{
  "n_layer": 10,
  "d_model": 384,
  "n_kv_head": 3,
  "vocab_size": 32000,
  "rope_base": 10000.0,
  "attn_scale": 0.0884,
  "tie_embeddings": false,
  "init_std_down": 0.0,
  "lr_mult_down": 2.0,
  "warmup_steps": 0,
  "decay_fraction": 0.764,
  "final_lr_fraction": 0.1,
  "doc_mask": true,
  "train_tokens": 591800000,
  "dataset": "wikipedia_en"
}
Each number is 500 + 50 x the weight over its row's rms, rounded and kept within 0 to 999. Layers, rows and columns count from 0. Numbers have three digits each. The size before them is the row's rms in percent of the matrix's.

# layer 4 MLP down (transposed), 1024x384, rms 0.0979, rows 194-265, columns 320-383
103:524538563593624507503552444499490434540518482377492516524497588413477495485523556524527537434475488548528537451548510518505446494399503539454424500494565604500511485445440569474442490501532532
104:629544521575483483438461513441480559526475540474530552447547432456456493535452510470512363472460498529581611505492459496465497440550495512548549475537512564423481480502453622512512579558535496
108:437455444436454457531527474495579485494447540516483490535513490529445495489534539474542524478545486507531583420497514549594461483474429512509484530474491441567381594416574406463491499483520500
104:474456508480528556558512485557481551488549535469543497580531591527569493509501490456506536525579534573426449618458439522523463532491402537632428509486481468601544481541566495423477552518602569
107:484502454597541555469510539608534554474479631519556558511559425498487508472445501433516560648492504409445515587550487540579475445527436500514447417568426552509522513534498519433553519497545541
101:505425480485502559420499572471620603544514450502507441466516542433569466575519563534450457444610471493438466506544517419424439565541510468539492551514546510542612518499461485504517553452565468
105:488500512514562469475515544518606439539449554547501486562510448455486475491491539455612471498498462533486537544583565486434488443521461437440568448447510446489432354421446506461524486527520545
100:538470560466552493416510567474503484530473546538532488400481482444481510558435444566516519490467491491501470490496467500546502481445579537605385404484409524406382498530500423463532433480479500
108:515565448520450435493426467421570543454511581526487399462542463494425471619439507523460474531507416467500512486501542535511557492587517515443498526466413604431393460453498555476570505574517512
104:535452453507576457432487532467433562505548508525507495458498505469494494495527586449514508475513464456452446564459429553496466476504543462468461434551512519542462556575516465495454521525485529
095:478543430526496537505484431442490458510502472494523498422530455428576513505525503557536558478526531546485576560486554573448444497452573457496404499533474561426385523542527500438547458449551405
103:541496524466555481517534400488482506484520524507543466566459470431558464555513541525448442480502543520498480529533453504475508480556488498465538564584491476541429513452513441486528400544503435
097:530550487362512595499496540511484517466575487542544493462491500512531503520605497464487521504449489506341547536581477416472427556456560547536532522538491448441510431547531583504523510489497552
096:535551510538495521422452570554535429375448436616503471469548513517506558537423448548465491469412513483419518462486562400448474522552497558447528558495461502472465387479554523406461577493445506
099:479483479562383509448599520490557487492584547445554520525515550563407620583527452540413507505555557545454500452446452406580546519508481515470455478560525551518560566578474514459535519454476505
099:418488420415528541482412473511417479413526459480553559411542410541447451528534387566516477503424488531498467458427520500564453553495458486481508580481442526483631475381506471439381614467515482
112:488430454498463510441436546561456477479480460493466564367494448512502421497479451467504423590523515486491565483541568562472349482522453459516503515432595516451472586474565453486475499540510578
106:524380549424460540556615427486503537512517493453531516525578526591457515514494523557570588479589499476603481521474498470480464513582584467464548546522519539495486561484485498512446496542537559
099:524417476549447512532535571533557465512452451511504536520540469618440489539482498469583469508560474548525567390534494417485518447547444572546488544525488455569522469525477520476442561438486535
099:575434540454446553458486506506530473515524492381452463457555469466506594477531486522429520478479497476552519377463434456482548522549484468566487503526499512401539538511402560486523486451497451
097:432614444510519471380455568471578520482538482488473463511439496560486615515524543506513495477486450480462420521552489493523528535530387559578535553568503463435432543360478512514467484477469572
093:474539467599455634542425508455401448502565471454507589484523464460599471455436465470538373562505526580490560453522440521510511532538370425582504514449504507451517480428550443483497523495496439
099:482497435514535542499579573489450506436500540493524632456465589527506461510467540484509489578539489525494487447573478494490526522483594489402472479441502493578503577414448615570492537471500428
103:495558533515580434539548560496473530513543497484499502533560514492501486446581586458514422548565451400526514441464446506456491552496442535527574482553512457549473541479586504504491506505552477
102:558532460499556472556524522488477560386412473462510522411680498525587467585594500478551573516484511379427492502474503486426461419585548475438438450443479605461571464586503454472495502446563464
101:578459503411485530500437448582471508407507584445498503484458593527423489470539470503512488522465471487439513575594486491549543446538510526548403510421498459555519547534471457455537501620472500
103:470469469561429479528495485507499484549486547550467427441432553553541588457509464500513521587599527451584580504541500606426516463547559567491543550531415496434507453460461512564497527466520391
101:529479482484559624378593560513535511625592527555535471541483435539492524569514455560548489361432491463550539409434531539360488518442505544449517575460471477451501540576518451484475493460479421
097:465419508543458379480487620424545510526428538583556531553519422425561517501506497534451560501479445381469530530481513490558501459494500518470471460528532464540465516573405471393427506550580500
089:485632503580514502463612412512548404547488489551490544453513513507480554463504452473497424479367475576475494545549463518439423472537527553540554550540555417461578513570484486484483547522463498
105:537562482494561572511436438573524509514554512520474542518543493473451579526491433454506528591502443403536418557483451592549465634475531508481561550404462532441541380522429436609586487490439580
107:538526556549467484599563583505476444503577569502476556475495562537518449582518481537457412450425426530522508582420474497465553544446459544563484516498498539458489492424499462434489494458486531
100:440458504470478557496458495485411517407542600444515532592536503494513508522423527534464477531599532553505607578491496502555420518562534444459496554532389555506513503482430450497446545478516550
106:484467475458565557510508455482548515469529400572562575615464518513527603456587471462484446419476523487521549489489480537466539557597484520548519524611468588533474471643509529490482501483539548
094:475527393509507435464560526525478498502536494431409438536463527560540524601485590476463516489517488559455455526442442441496445540453443544551492501579581464542469468464503549491489537532483523
102:498460524439436484459505556482494560469418448448502415508524501533532547539508441593534494585510482542423423551583479472396465493495449471442486513594564565462417558407405472475526563551426496
108:456527459509485488501479492569481458518451461488469509541537593439471516462569539523502546590430602474511438552461522500552595585521568446522544522514476481448525505426497519436464489527485564
101:535509450415490489463479543436438455577451625539472438433565474517478366488492539417608576470512543558472548452438488501482455526580581507455413469538534516509511561490483521510457495588464506
105:512438493535502436536461436517481469553512536482534421525479473565482494533481438597566502496480542454458539465458582455460485523527554435416485560546565583483559520551457496565515453430442461
091:482414423517562586500417515546504481483453479528455427524542432519442508509523489533473568494552488542495529581551571491456444364548517476420469565473358441431485573532533500568610510472404441
107:423474585535502510517554494477498560557513443484590519564515586442510508499472433476514502523580523517552455562511452385515457479486499470549514448481397501555462461499520492489513506490508510
098:572520508546556449471551501474536477587475533484518525573494486501521448495487435450565417433421598554396455473460476613466500535506535508513500443430454496492549522391492462429527548516427483
090:521432516537592566491576473396582535483506529481606517565511368416549538497486439506534483514446496552442554438495500460527472498602513520486563513472388576501535479500437488463418570413413485
094:538544434490620524534481546505466553437489456501447488559506428423565434630467506470477491469508590530505541434498502549431457507447433546467524552473502570446571438484534503495482452391464532
103:410411445482502539535519460567445409543525536444545481375553485579511500559495499484469554633542408518512500636526463554429532399437430522374404550473445538493548493492514526556449563460496516
106:443492544497523411433458546551390514619470528566478509489499462576536461526495494582565477517435453571525352530589474516556561436406501422548431524449582521502461487561460477445486462526548523
100:533458498513577463516536473484490450457477481496462452544583504499540455477542524509520489482519525449430536456527533382438573475453524605581504527542455550449515454478534529411389558481430514
098:493502466475506469411569483445379546510502555504468517498491384476515522510597495411469524521490524467490527421475405463395522473523530553470499493436502617469476531500413497545619468544450481
106:551386421489444523502546488449508543532556413579516616531517541495531504492521468436514586506590529483532617475541511419557485522536471480583486514485449518556545460468499484435478441525471542
102:553509354576522496471466532499475508470558544508555466496491497512449506534502550496544523543441535527559501552458562434499462463495493495530472439385446474434599535569440486499462486451484552
095:490631575479551509460457461515520568508463581436495548466516415405647433574454519496455515614502490479470484589502508542471548498485453479585508470481515426383533479452529483459480564467569529
101:557426485442526477443560458515507518583449519559551426492521414468476502507532488480497459552503572540474471476471515456529433516554436523509530466517421504462474478440519480476554511490599537
103:525637534482445528505522542451608468448524578536540543504388454469587509398520501456508501534578538593512516468491462494545527514483512399466463566515479515430553412536448478489490485561473583
106:450581491508430566416566462584355496521551462544446562534407531401595528570512612512482466494464474528554480436446519471505531459477516563478523589515510566462600551484533530401477504479537524
102:457510457549414442458479465473471543491461463496496403471526553521435481475477482493565479595567519532523477574490443453495531452574468438548425510603388504521486524440498507420352500477587490
095:528407578521493481526497543484560513566502451500496533499538550448485533568375575454533463553495466474498554475518557518500503460640437494476434450501540515524537514551483553555496562503554485
105:420510571465463499493538491504520399489535486508534465556587513456496487547544551387534573608472367503506523453553488441388416460600437546499463482489472492605552502546526511482431522506482433
103:519497527492486544421423659458562482508509509463533505523515422594456429528515549572498482516380521513515531485531454552591522475622534421518461614490547551554512553508567523609543444552414546
103:516375451457442474524617494439530552410514501419438507552518505485424482489459535519441494517467431478493508509482430497442541406522571489598487489585463576464550456531556545518503480555471518
102:512524479468379532562500495436515614441467456425497548438519519391471415523504579469518487493504522446510500537428486506530416497444509538443504385502574458483546549482444594441477562480469481
099:549488502586459530488554531521498468531531416431534395501516533517600473456471497488522513454498550526447430539465531480520493454503458443397494537596487447657530562445473606530543606600459630
095:470499476536453420438593491510599485504480505535460593545345494355467477461472448459550517585491434482557490510570476330512483498486535591462490476517535568453570458512445465460488402468460587
098:486444429466497477484473515528576555442560405459474573511501517539569517452492540442490441570550458531454460428509475545468495479552535540397422483464562496619546477461396458585377537569462566
105:504451486551413389504545571455620466556523468464558455493503531585532529507438492483471556500601533490448483504448595459459595540581514516446500480492507517512521534490500506530556502531425557
100:563572612508418514515502535476537529510459441528480482521547490516503457488455538532595445497514480471590544569511548466452458569503537533483509430566504443466528449482497571534493445531605459
093:524469501516452537451438428597503499431479623549365510466482500528509442463494515509444402492537406490619506565496514562567516436417560461533520463493580581462516507518422497532566513474480470
109:473526417523551533463422495480530598559426518620586417537518371536472526479492471513483541479508479428521510425459501568521458458476532463524499484450520502494449453535516573520451577390508490
098:503538457498557617481559504500447489482557546574438516453507579521507464519502495538490469509510413468560440436493494559589513512535440421401515492549454450539403568580453543414490493524589429
104:483514485560590495398549492483483422467514454534591501583532422498522513527462470606458516428471430538527572504390498491596508526448460504597416602474498459489534556529540488531424433492413526
102:484498488481462498560528491541578513499505526523525464515543513520496567543447531425444488563467482542520517438478453521577431520488433530437345415545568437433506641526480450404512551488483529
100:447400449473501556398472507561446443464437464518641582484517544597536518469694536505474470435543518468519548495466616456562495512451487562550467548477535450462492492540491499504560515423542469
085:475508449493569560466505465614499469473505446513480542527417559478516526532486498485452409442491546578416502480513500448562422512484459493419560469541458453522609463622484524528498453464503489
# layer 4 MLP gate, 1024x384, rms 0.0918, rows 195-265, columns 320-383
099:487590445594480463529411485491519497528445586512574413508580469508457516553543484529509458447392574536426472583557461461491493545542582627463601507490543417456489481451422476450568476440575463
109:542491583497485600458598563562470525487509518503438567540490477411635538554439503455506386474431470510574475483471466492468481408571525435494458493599479486577524483504479515502499461450428518
104:523496524537542498536469524509423408500502471537490447462370430511472552472523490504571561531500581533467506523510421521650420532529489434541435514470468584551552433413494424453481451606552482
107:508460535504450439606461451414495479551474457517517504459484470580491536524494606461614452403510514483493532576476428511422462558545557488476521524445644459514524492428552468485594544513486455
095:571414503515462560471580545462554534505596530489515485569493560516412436492638532569481513669565467462477521430410514485348514489540521396474481503546490503487511491528530492525566528485579526
103:559496477532469583581549550452429522553523484388571548559431601565508479535497496525535561510462498486494546481477415452553447551474495428508456469567492469473499588430527512553549463487492587
098:476488446506500457565499550461519490561517451520518506492583543488420470471545540420518556459477533502557558374507571487583456505546479566451447531481456422519455464575488546449490505564504567
102:453602529523442460535480518511433577549455456556527465445539489423467634514527521511460540475478479488492516441464575487417512544544510500480556575469508412542448429531512574539537583479606395
112:487553515533513551497485554513469563544504434533422434547490508596555521526508445511540439459448450492498583483458410505472575544493531490571469464548472471443500550532529523476564474583389499
098:490449535523487544450525539547488650565475444513540541447493513453464505533426504489555456537448543416626473511480474508513489492515542481532514549551570500547516497530511582457449525632516459
100:496524459481513497569511467426517555477474512548538513460441558532493449470586577500538455532457493559431387463521527479494457543535546578480512544497527433505460624465516458520591559503544480
098:482418430395527552403472495505509474454563369506573540479514517430502411540557441429569557522526475510486548502538526538471483440408510607510483456445523479539571512496470440456407428452486561
096:563593496508462547466509503521463453519543428613530558477538448516492538551501485474530512543495494484408471498496538377493532487495492450453429525425505515414452456512541499476472518574563464
098:493511467470402524515567466514498568481538484471524489467520511383465562513471457480422437515507552431444525452485479533557520553488484474468481453482598513536581472480475467484458465513465443
093:523515436451532494464540507594525452512559496486459543603460397569566506541502396470555531477446546444583478554444502284438453441566551533508536501485510397462592535576569501509391585497494481
116:520480503454439478539396569450492571423521453503489483469496472427529501485512553528436428508545453545545587574502485509483521419426559505488540573420548483569504552527443501532566457498505488
109:530533527492551517552512606515495473567460555500423492487436412446454521476533495425516478516469483409549564485433520524563541496537471464514528526553578463526432554464520409521345485520593568
108:467506634398579562573570515554484518479648543551514503493506534478530511451564429474517460590422522428442497436509517498497613502483463525493451530444505568462554468451437506441574520412556543
089:443561393457488386485513542458509559449542463485476464464466362479609495525609565510492530510492543516485492531401516494475464487468568471383519453494451420509477590624500525479418521514470439
089:494456492510492500430509563450615545490487458450498471482468461502548523420520519479533455468436495494509459545503527447489418490493434475461545577549439546467466507515525559461390495565452554
093:436539624579456616477451486414540574585494514508482430511579476541428443503531549506501463496411494488484550576517584486413505510533551487496508509439515428463508485500526452478599509496560472
100:465538489464517486490494505547467441524532455540501497480530567520595428425540467537431519443494446586670488512455507538522556496496573531584495504511483507446456473524486456451502522576516494
107:475436480436422514522551453502483542512537485402420498567460531466497514551374494504474529535432424572526472588593565436508489545455517579469499432432484584459530415429546559408479490478380539
104:469485518536452476590523492483495468532485509452490513461499458472409594489595538506478452561451432532500519509587517541443558600564545614522448496482545543447544439495558515557542526487437495
103:486499405515434434495597466398565532452414549559595575476475462418456513499453422538531443589493598493537545428464469500507547441547581518495508558459419454482494536501504540522609464554587527
104:449450518476430511450580450515487477459419496435484531461531478414457451513516577577530551538492510569486476521501535495497463522444451558542513540622508498506564420487568545513608499455501507
096:409468518491502515447546517507434470480570507468552500617528507510522554538610498592541451467550490526443473532518512467433488519391491557467444448415475402481434504482476489534431532482473549
099:490508521532427515533558447454462674436495471476411410593422558411380519547412485452514489543556460520503426541495488493527506471515511526475532450491512584473530527503481403462569543505536476
093:581476483493484494600561535539472473451465392636611403440540514580458506495504609543480462556415566438587475471597433437435426470504507525562512514482549553458500482500510543447473522479466468
100:500507482483501511544497577514450504465464560527510593456462480471348506461585426436477458482546493427449507457536454485433439512501564473483477538468600555513490515463411531515526485517562602
097:539537520597518534452424584563418516576462442444551530582478431489473432554513487544439552483433504469435474431547451469461495536470475462529486586522481436467483531460290525503413485485511593
106:558609537451501425506500451464459403509526530530499546435527482544518502497456528466521486511518464408470495450387445558468444514468488492448531527469610520460470422548475541501534463525471482
103:441524486489429468542522465499466486483417445466430492571535424414500424556575442477506456476449546493438547409619559551468495483567484550440597486435500466474512477447465403419622623495499494
089:585564540508478517574388447445467563512446542511545622470463592520500490380468507499493525463456532439479577459508557504474559505469424556514616463531498578547500578484457421506640390491507475
103:613504587529475531442431483459485528469481598534490497478578354485481544439500457602538419549478449510491535467483526465515484529420463519523540490514525485480500562533426497470477587544464463
117:510496534459493487541585448464540536400448532553528512504560498545530465532473554536489545510529525491455435532475478470433579410507474434564540512541469471541499529537500537540490520468554557
098:529550471444546550448470450532556525477461445525464545589516521443479442507485517508386530450473483430457541504431522544458452506469473545457428540454480507514593493462450480566437522595493494
094:520474538589543474554452549481447532518515604488592485537556454536540438470439477536512453495430538487449497489558426518485468477540512565425466573509504553503521430581466496475565587557489496
087:402631446559527535534443492537471483466562583473534473470499546501454494428504498517539538462419455564500583497538501468565493510501449600422503465452452512481432576395457522508456404459417517
109:494476603530529592421400517509513460424510471536584582510508469520460482562439440527508480412439523471549537488475564547503475559485456462402506522515441516534455431500491521472507468546515517
092:474559492520475476476575434535463473455478401470575515486520576477528552465499436499401484548448449424465507501545552503598566531422579486459510465492438434449520525437538507494541526572509513
087:448457550437541505534540459536537517456540595429614483504478416441446480486529537549515511498517529439495453417572548504626506601398545483403425476518545596545579534444483500442488574438519529
100:470526456564478585553497411551564569413461520514477568479584495459595504541515540492512529435487567508458587484455519509591432540512537562467472517567441513546408463652500520541450520555468522
103:478499475515531453506582472517483555524503536469576512544485491496445446498462451400445503496412490524548551520579497524495515481475507486469563505615520425467519471487474494418465491657435526
112:371472573489492472522469389414549481492457454544486461535506610492504431461490461568514477503512354480536562465508558563430539516537527476538502496508464550611413530538538532510496451467594528
099:388500485387565437488426486459511543560524506510537480477567444483481532481403426436508464511493537485564500510437525542491505433515530476446517481543539484573524547546505517498469509505563480
099:497442555491510523587490530471527537526554500582586471476508518430348488432435514517548536460503396490484507558516554539590488470539457465499499481533578510516490478459511619542470559448612533
106:454571495631406379511507432440450459483497490445492531517504392478592550521494423547438454464505479519552414517461502503471453395484476479490533543459487501406596493455421510478596409500533578
107:553611494521444486507566480528455547486551435496455496518473503514414453476460619621524506461526409503558469418487505509537654479542460504493509485554470541573412446554540556517491437487490429
100:499513479447518502536496526446537575453418493532546417473524521417521515544521489475423502506454563378438428525576585484607400406545553465498432448510494536459503548491493526489365498479571508
100:487427507577540516488527510484450537518471523442516494551500536433622472398524496476500456499442433551480426522387521473496538580598535475588461487526524403433490480375459533478528458479414475
111:507528455499519446556532546438448445461491505375467471422450340451513435534584532537323544510523501588493526542475518455519474539547600419550528492470483432457546544481494536504521498491385527
108:513516469557380532469440531479459544500437469510532467416478427497576517463610563546508508594505515466494478402459556528457492549489554464517531502429522560506516531462590560465504542447495479
108:535517491468484489519466527461488489491514559522572537425440548455423545577547461496549484497461493489518605546511502545634519523473459455429539490515597495524458537540483549411520497542501522
090:442481608462413489503530591473540493508515469555527589462617500502541542477563490511520442493442469432488551392475465499560514578523483504510508449496483518583477417532510576449576545611562497
100:540421455534487557418529502486449534564425539519468504530526559449456489483534462428429537476493602510478507488508463466491492454456512430465568501486543481437486456371487537479411388558537569
104:483561415517538509447452556491490559473597469484547487483439500411512485464527543487443382513376546429580527464425465470515483475424516459520459532468486547565503484418466465571485425524455524
103:480496482428518529427536483478502520518502534574449604544540502493468492543522505449463495515468492503531449558519499404457419471588541499469519582532506575488569505508537433587473530446536561
101:544477504516648460510399524434491429534439455551495475470520489488469496458425396458532504512519546470463465448446515467461569579499460572443500473464415517445465611442522468404467455473451531
102:478470522520459510518522543458450419531459541467503524464405535451484476516552464546599523529435406486468531433558624454614445559386480548507476558424536550548450463542500554398488460500419442
100:479458492471512534557514484581547470551505506485509407466461450458533458408584498471488579452512480441458515469541503573507447457403585410464457589518477504506471445525467431524470511506610448
092:493533473461429467545439533471466528523566536467511430487509528454350414430470615569532558547448494419387483496493567484501540510451445591520459476484385560444519547481503497506488517377512504
106:459525485455522457553489453515544414535525532491390535517539446405548503445562490559511558433518428498554441533472431452433535487533468494469567610480513537418449530388451454534451517485483472
101:495492511529396455534441565486422504529480475471399536533558504492516455512442497497577411492465476409517531502538510452469503552447479494503465422420547435534591485429495515448479417422464425
088:529460495413521519528500579359485522445560451493499527507568545458530533464605507524443518479513492448521519486540430522475455497539534498508517550529467431502516493474519417399503503517470524
106:482551570455452491498466482476564528563481535407557498438449426544506522556489450534474536505487467475455558512459532439436518504551480491457611472474450515509426518529473391511437483388557498
108:491476531518498467496517475545472457419488457539563465538463533462525472450425507552511423560539504457622485541565359530606476524480557370498484546450469494460481434530536455491540503510517498
100:457464542481389520576496453499583427537483398548503519574646505482538536603506536598476535588617447621533465507574470460507519592380460494606520594610458552496518463502473363503395508502566476
101:480467465450427574556453505406533481536480484421516508510407495499511506533510502537469460493532509490441577578418496475546521498478524474408531460520513431486401538597551555491515452469539448
096:501582550490561534565397518415487493552559530497397431391457493487507545540425530462473426495484494577560570460464423471419458564576399494446516546598465446535481538527501457465476501496479503
090:522586566511489418571569487514552506442437555528509477467443505474469521491549559471460580542502330470481466568401494473511602552456484498545489526397439499438526514474556601534495615568529464
# layer 4 MLP up, 1024x384, rms 0.0893, rows 195-265, columns 320-383
099:535479440542489373522561484450461549539538631509487678486540533429565490535577475420432495455482406474490508533589417531480589459410442569571414434443459459603468535530548554560446553509524652
095:555530490519465452578427493517453513530530442485452543529519475551491493509531435431409518448435437457492388456446546469529515514480543395406469547491467368434453457464454498485517584507482474
103:534578472473529484535512586580529503512519562489485524524476473512477445511533469517539428595497529604534477486492446482414476512421494415579427480515546538555464473494544519501377500554484514
103:503576503506488464496444472561556586473548526469458546504530478430517535396452490524447527576559464552523536490565570535562491451422487539536393446592458495544434618647527512490465498451529517
098:528495501469421539556556658507533525521514542532473533488438539465471496451485448460599493531505465538443441521477409462430521542481434488496484565487407389419535591465530456437558481498476520
102:484519562511474504556509483500493574410498519436498520434510452591549512442505505498448478490450512377568539403543535429466449541511500495516530486451452462538444466498494464514482561544526440
103:474477489473428441531434545496417484515455448537511514499469539464483435473648490477533609554499509495477535486537476535554527489539543538410488532476498412428505510550527561533476575529550550
109:594547514440400494522429507422543433596433648401473486474484505476574529538497520581402455537531432487530523431456478538485522527535489490483594450461506445445418490483537568419513503529529526
104:559493573537490447476441439450525476541493599568558504559559594519478394434525506469462548438536419493447463561607585417450472453522517481408517527454569494515557514455523504470420535509535561
097:502505494480533473481470477442523635515501602525556489493563471531472426591492525498535517628546470518496501437539490466503535495514497569545451575476530517490518568564464573475411523524456473
100:425475474427500503519485495463539618447552500605526571504396549578526524558557568540506512550565498566484514536515441451486550544463580545507531536606398462480435535523488430574525431506445454
097:534501481500514537536574522470442446563553465501432475566474432451501476475461485463500534592415462451472542460526526530437482512421534499333517409608541475443473470533506548437554494580538585
092:476587515521421530469435532454524503560514460643581478524479493567502522596491487536451537491526415481400463504516523411472537574422535430460499530417556522492462456494428503496479500548512470
104:557470511540397493533584499489489438476526530478415521476503515504542526541492493477390491456517489512530558462472488562536436491545468542510495532469487528516395505446415560472465426506511447
090:537475496491426362475501442418474516521450514514516448558476539376505464496473489560591519496525479539424461453487434545484510455530509509505407487419517433466565507466459533548510472552492456
119:494432426406428498518400494474552484603531456561476499460461480547500481537542455445549452526501334448536475491529491485494425572597502515491429448442536525494531517487525426541546492536518550
109:513426390427517420568605456420518450559467602510431496582569538476502562541599429498498595462463500463396455542418531539515497456563544517525450497496583462566482468512485534493483612540563577
105:556468423602475491502562521459574500447453449497542476531487466544462553459527509462538390489548465566528487459478513468503435548525539469505496592450486493444490490522576552594515491534515463
098:468522529482490441490531472371486462482454502459552545532518415483566590480503535518449515512504523486530567466528587505586542422422533480533459532520548444457561534506487495440487473381507531
095:666472441471441438525478484475458402498523592455477484486448487448494557491524496525533515550399573552512570446376504536437512573543507494560484407464487513567592535550564508460549416525558554
095:401447528590486540484513521462520472546503479559449570547585440483535582512366516541462463439447525567603503532616576533506472487474492434520418427479360511558503401561490499435554486451580452
097:523498419586482488467468511460508508547583566479539521612478532490525419675590590465511498491429563551433537437472513475541401460410458504544557543418558502450437495545508571512399451556511496
104:461520448554448498456461539467477486510537452446569445447448457618527465453486471512529553515426391499510444517539577665446510553371506502568491433422503468525502442587515391460539363474516563
103:553428600435449539487470580491514478433598453502438468543490399414468478566560483371484511524501604507491567526432638447585469446516491457568498516456512556510543454452534485467517563526465571
098:534526499552555511521488458513497519527427467524429535490546588507516444490518523539494496448461416558412514556525578528569460587402417521472446449581564492545455503570478449496437476520500458
109:404566479519548503499352519495509551528507486488558541488452445560493539549416581431410424464480540478593524513506501507495449456513452526428460518440490508515435630527449474549425473466515552
099:482538518557450537534585467504419541491549579469505480553532553536496580441636529574535438432563515516453533491459472482419437511422469582403482444501498376561518526476376461533462550503497476
100:634463525558507537519459476489493482624416443521481521505430504518560549511523484466462481560461431449477502574489566516584407539498485525558600467579530523514444510484474450592548525452483423
092:395495491507484471451526399428504467429525534545489437498402489391430514470530454432503469566506435466566531459532436540541449549467486455479574559457493432499494516526521483496487569506514468
097:546520536505512494514480410553543532577472411483496521428552464453421595509567509465532440543519465447447492528429506458471437530461576511525507518501477478452512497495523531490569490444497429
102:451484519454526486538511518458533503475523487625478489512536558453497499468538580549447409525598561470490581517490482489501438460464473544469487410479482538464513449526531528531568555380622490
100:430562482487512516407492520566491526545457572496485458544567445559510412580525442601417525453445434561516541676584499417492449476561543523546408503552533538455503555478508467555416497540447557
106:507469430484516454541369423422461414445450509544483607545420574505486535522520577446543488536521517453484522482484641493405564558524560457621474402490521541438455512480459523489398536474554477
098:425443459484482418428523502556538422477531441493460399498555425516630561534492573476462462512530445572518355579553423438492484545508539428496370544464462477498458425521453542548385564573501452
106:488564485473501441460523462402462531534526417462527489469420521514502518491485436537499493578554415516448518523595441413478527445516461470560548433533492514523447451531496458475444545498483619
111:511441397439501443518516529567460442560476441516476406472415543506524474467474517580550532510473531525407561566550432573544479459500551573452500509458452505510496492457484549509612537484526473
093:496547494528525493385505425509444449529472499507657482609471472519553551465449507554515520509432552493486545461473606429478473489478424565506588478547464470466400592563486449354463512545525500
094:505583571503529475572522623524528492488394457498503547534539547408505505558520563444507503503510568467556498488460478455564545686525454495537472423468490481543589384516524479546571547491555404
096:421599446519586516537445444481483429506488657526541490509474474527430513457509518498606535521446482561499540463482480462544494508524467559410486484416431499510418533455492492492473415455414509
105:542467495503451434471503525581498506560487561565459479516595512571496522531522546509501460536496507458520444536461408462459517482501525476520539485481475452520543444503484508533424515545515570
097:533545493438528478511561521441509536466484438532457446465383492619454554527448515465490585631530494496631586567514454410632494543481514415556599485523529472485454338509485508520520492472538477
093:422428516515485547549465496497504529449531624426613577482506420409413475474534574520513524532505493415499457448530517522588492561448545492403488495471501588526623506444483447486462519492528540
093:536418441482446539481424532429562482416472558511499452507445533518467516481546514520527514553532515502475507513524524594576513517551544464524483530538621393553558505464547536503536474468364571
108:523449479485568595499533559435546482579482554518573413503584504519382560533589505515438454537500502418547498529535483542457603464545512526423463559505531438512487483505481377453457448565476482
107:460490521464584540526507468458557484447437496466534446622436564541579452446516431508507439519551489502494476432463466441478504419485476574507503498427432567623496505492507447573501468509446466
107:556453440602510574570543451648421426481468480396479509547414496636518531466550541412435488444512553543510488495562471415543584474413522539452404476469495473523467444528395506447554582453463530
092:464533470528485543537523508534560616515452523484408509476581529508528416428471487461555443559538619575504515447508535532410506436483506472493521487551457462421526482541522513476536501596456553
105:550429501430567525466597535569447557506512580479566455476455603410491422459522539488516483432560542484492604504529551502458451551652499443433609395537436488587455513489487561548536527538471484
103:524526440467479489540468507457464435592530533493391503482540521448477507382509486523471534544538506436569509556579484500483657439449486552467536492509451523547532529534439485444449505551450541
096:505476511597497464511500482397486532459597488511556491421449591530497568442515554498464415515501574505575473443570467533476482537477435426596495538522517556474452442555574425546497426560545466
097:541520488521521515556509559494478604454534386436516480371500386605490439587533490463452563554533591409491538466460486523459503553504463463478569536499444591437446477528457491401550409498437473
109:444696514513574531531406512397483512490424520528480491552508479420534450446529473517578497499502460521494567473438483460501448546472521460528489552471477450479525485613494451424450466490443519
106:540507474433428470538556540551530424535551502554439468522487445571523529521382495543481515396513431529494579449475454559474549516502402582455442493463429549544402560480451483451501505530504527
099:392499547529494427461413482515540525410548432495565541570474442547632503462460400540591478571551523490551479528470434480515484586449477557501512464526533391479585502522464468462409555481419501
097:455483475506537485483544621439528517517504511521489568490596425447482558481522463515560495507454560535579588415539439509585524567500447483485452508452521458565529440486508554378475542510542526
100:495606390575479510539592553509404563514516515533484548520502457439504508489502548391464476474493496448492554440548503529478488554493520416505514582474557488547565521475483569539396542555470600
103:521522503651471465588488603408526506435542488522604488455495477527511454467466503469402476495478493441558480545580466500423479545447496553450468546493458568428539545459465538451508462532467484
104:482426441408467549391507529476532635477445466590467445546440489466567557530475548383496525585506478601560495564589531393535467451497444509515493563473495471499568576609460544543498522532518547
099:554534393488440625564476503501504553491516556617533480541477431526531473546595418436589480431527599424477488397554484616591550511473537504523521590487506481567500484500519457540546532388474499
101:473491479427536485509509507512607576454532412496475431494552442525692492482425479485461575558533430494488530501486500496436536499511520444560566513587526517422541434504488555509384447436550563
098:505452526438518508498459428558489495446455513484475498534469509560387608403510424552471508501456393487513456559504473523549530519513494499560413483480528561448454471414497452483467449563429518
091:475513595502565563528509487464563443489499601459598548442575527552515466577493456454492542531516652664452423474554495498527471532591511465367545528562532533485571546604471566443509545585523489
103:605502532461488525464499489514575480515456501489613507432504527616522523493534447505585551561421528467471587497566437588514544543511487472467509490445462527542540490432506422541472444482492464
097:494492583611429450486531502514415416475480526417458570553529537554526412557484454452597432529500468520477495485455566484560480517463444515537478398455484503514596465433467504516507436457492484
093:527573535567465472444624460561551425528381477550486587456530517529466535491461454480588481473534502519553443521555461505549417467591527517587457449467505588483497479473584469418398511522447475
101:459565492529464440524421468471523520648462481476530565505530535570532490561421479512506435515565530493541480532449438477539632570505547456495529460552435547505455421462473439454499559505435482
103:507603473511449621478524510507440562530486527567621624492456493522442429582479456475464524544442500460516414431434565508506551510563452412503565514486411446537519411531530500431514511471508528
104:582469482526454554427494501441581511523479467563503488646491431410488516485532532595373520440469434569559551456516500379569497589441577523629528600500449476539537543478434476561404509475463552
104:466590443502565448532538490441537463487499522494430534524495550540511501456538530537477506558603616500422511553524398603460494480493472468499511417502493485540473412453452483460531477520530470
100:580473402487476585468468525483519452488510489400514495496571602543498571521587559523548553477467437459498442476511583423518472493504576473555437475436558462464558557548474617443537462464554347
091:578503627496588440439507501489476457617532431555493585530487496479448502455621491430435513532563466559458459499575623514493526481447570525522437496505462430549569546460518467527513426539539526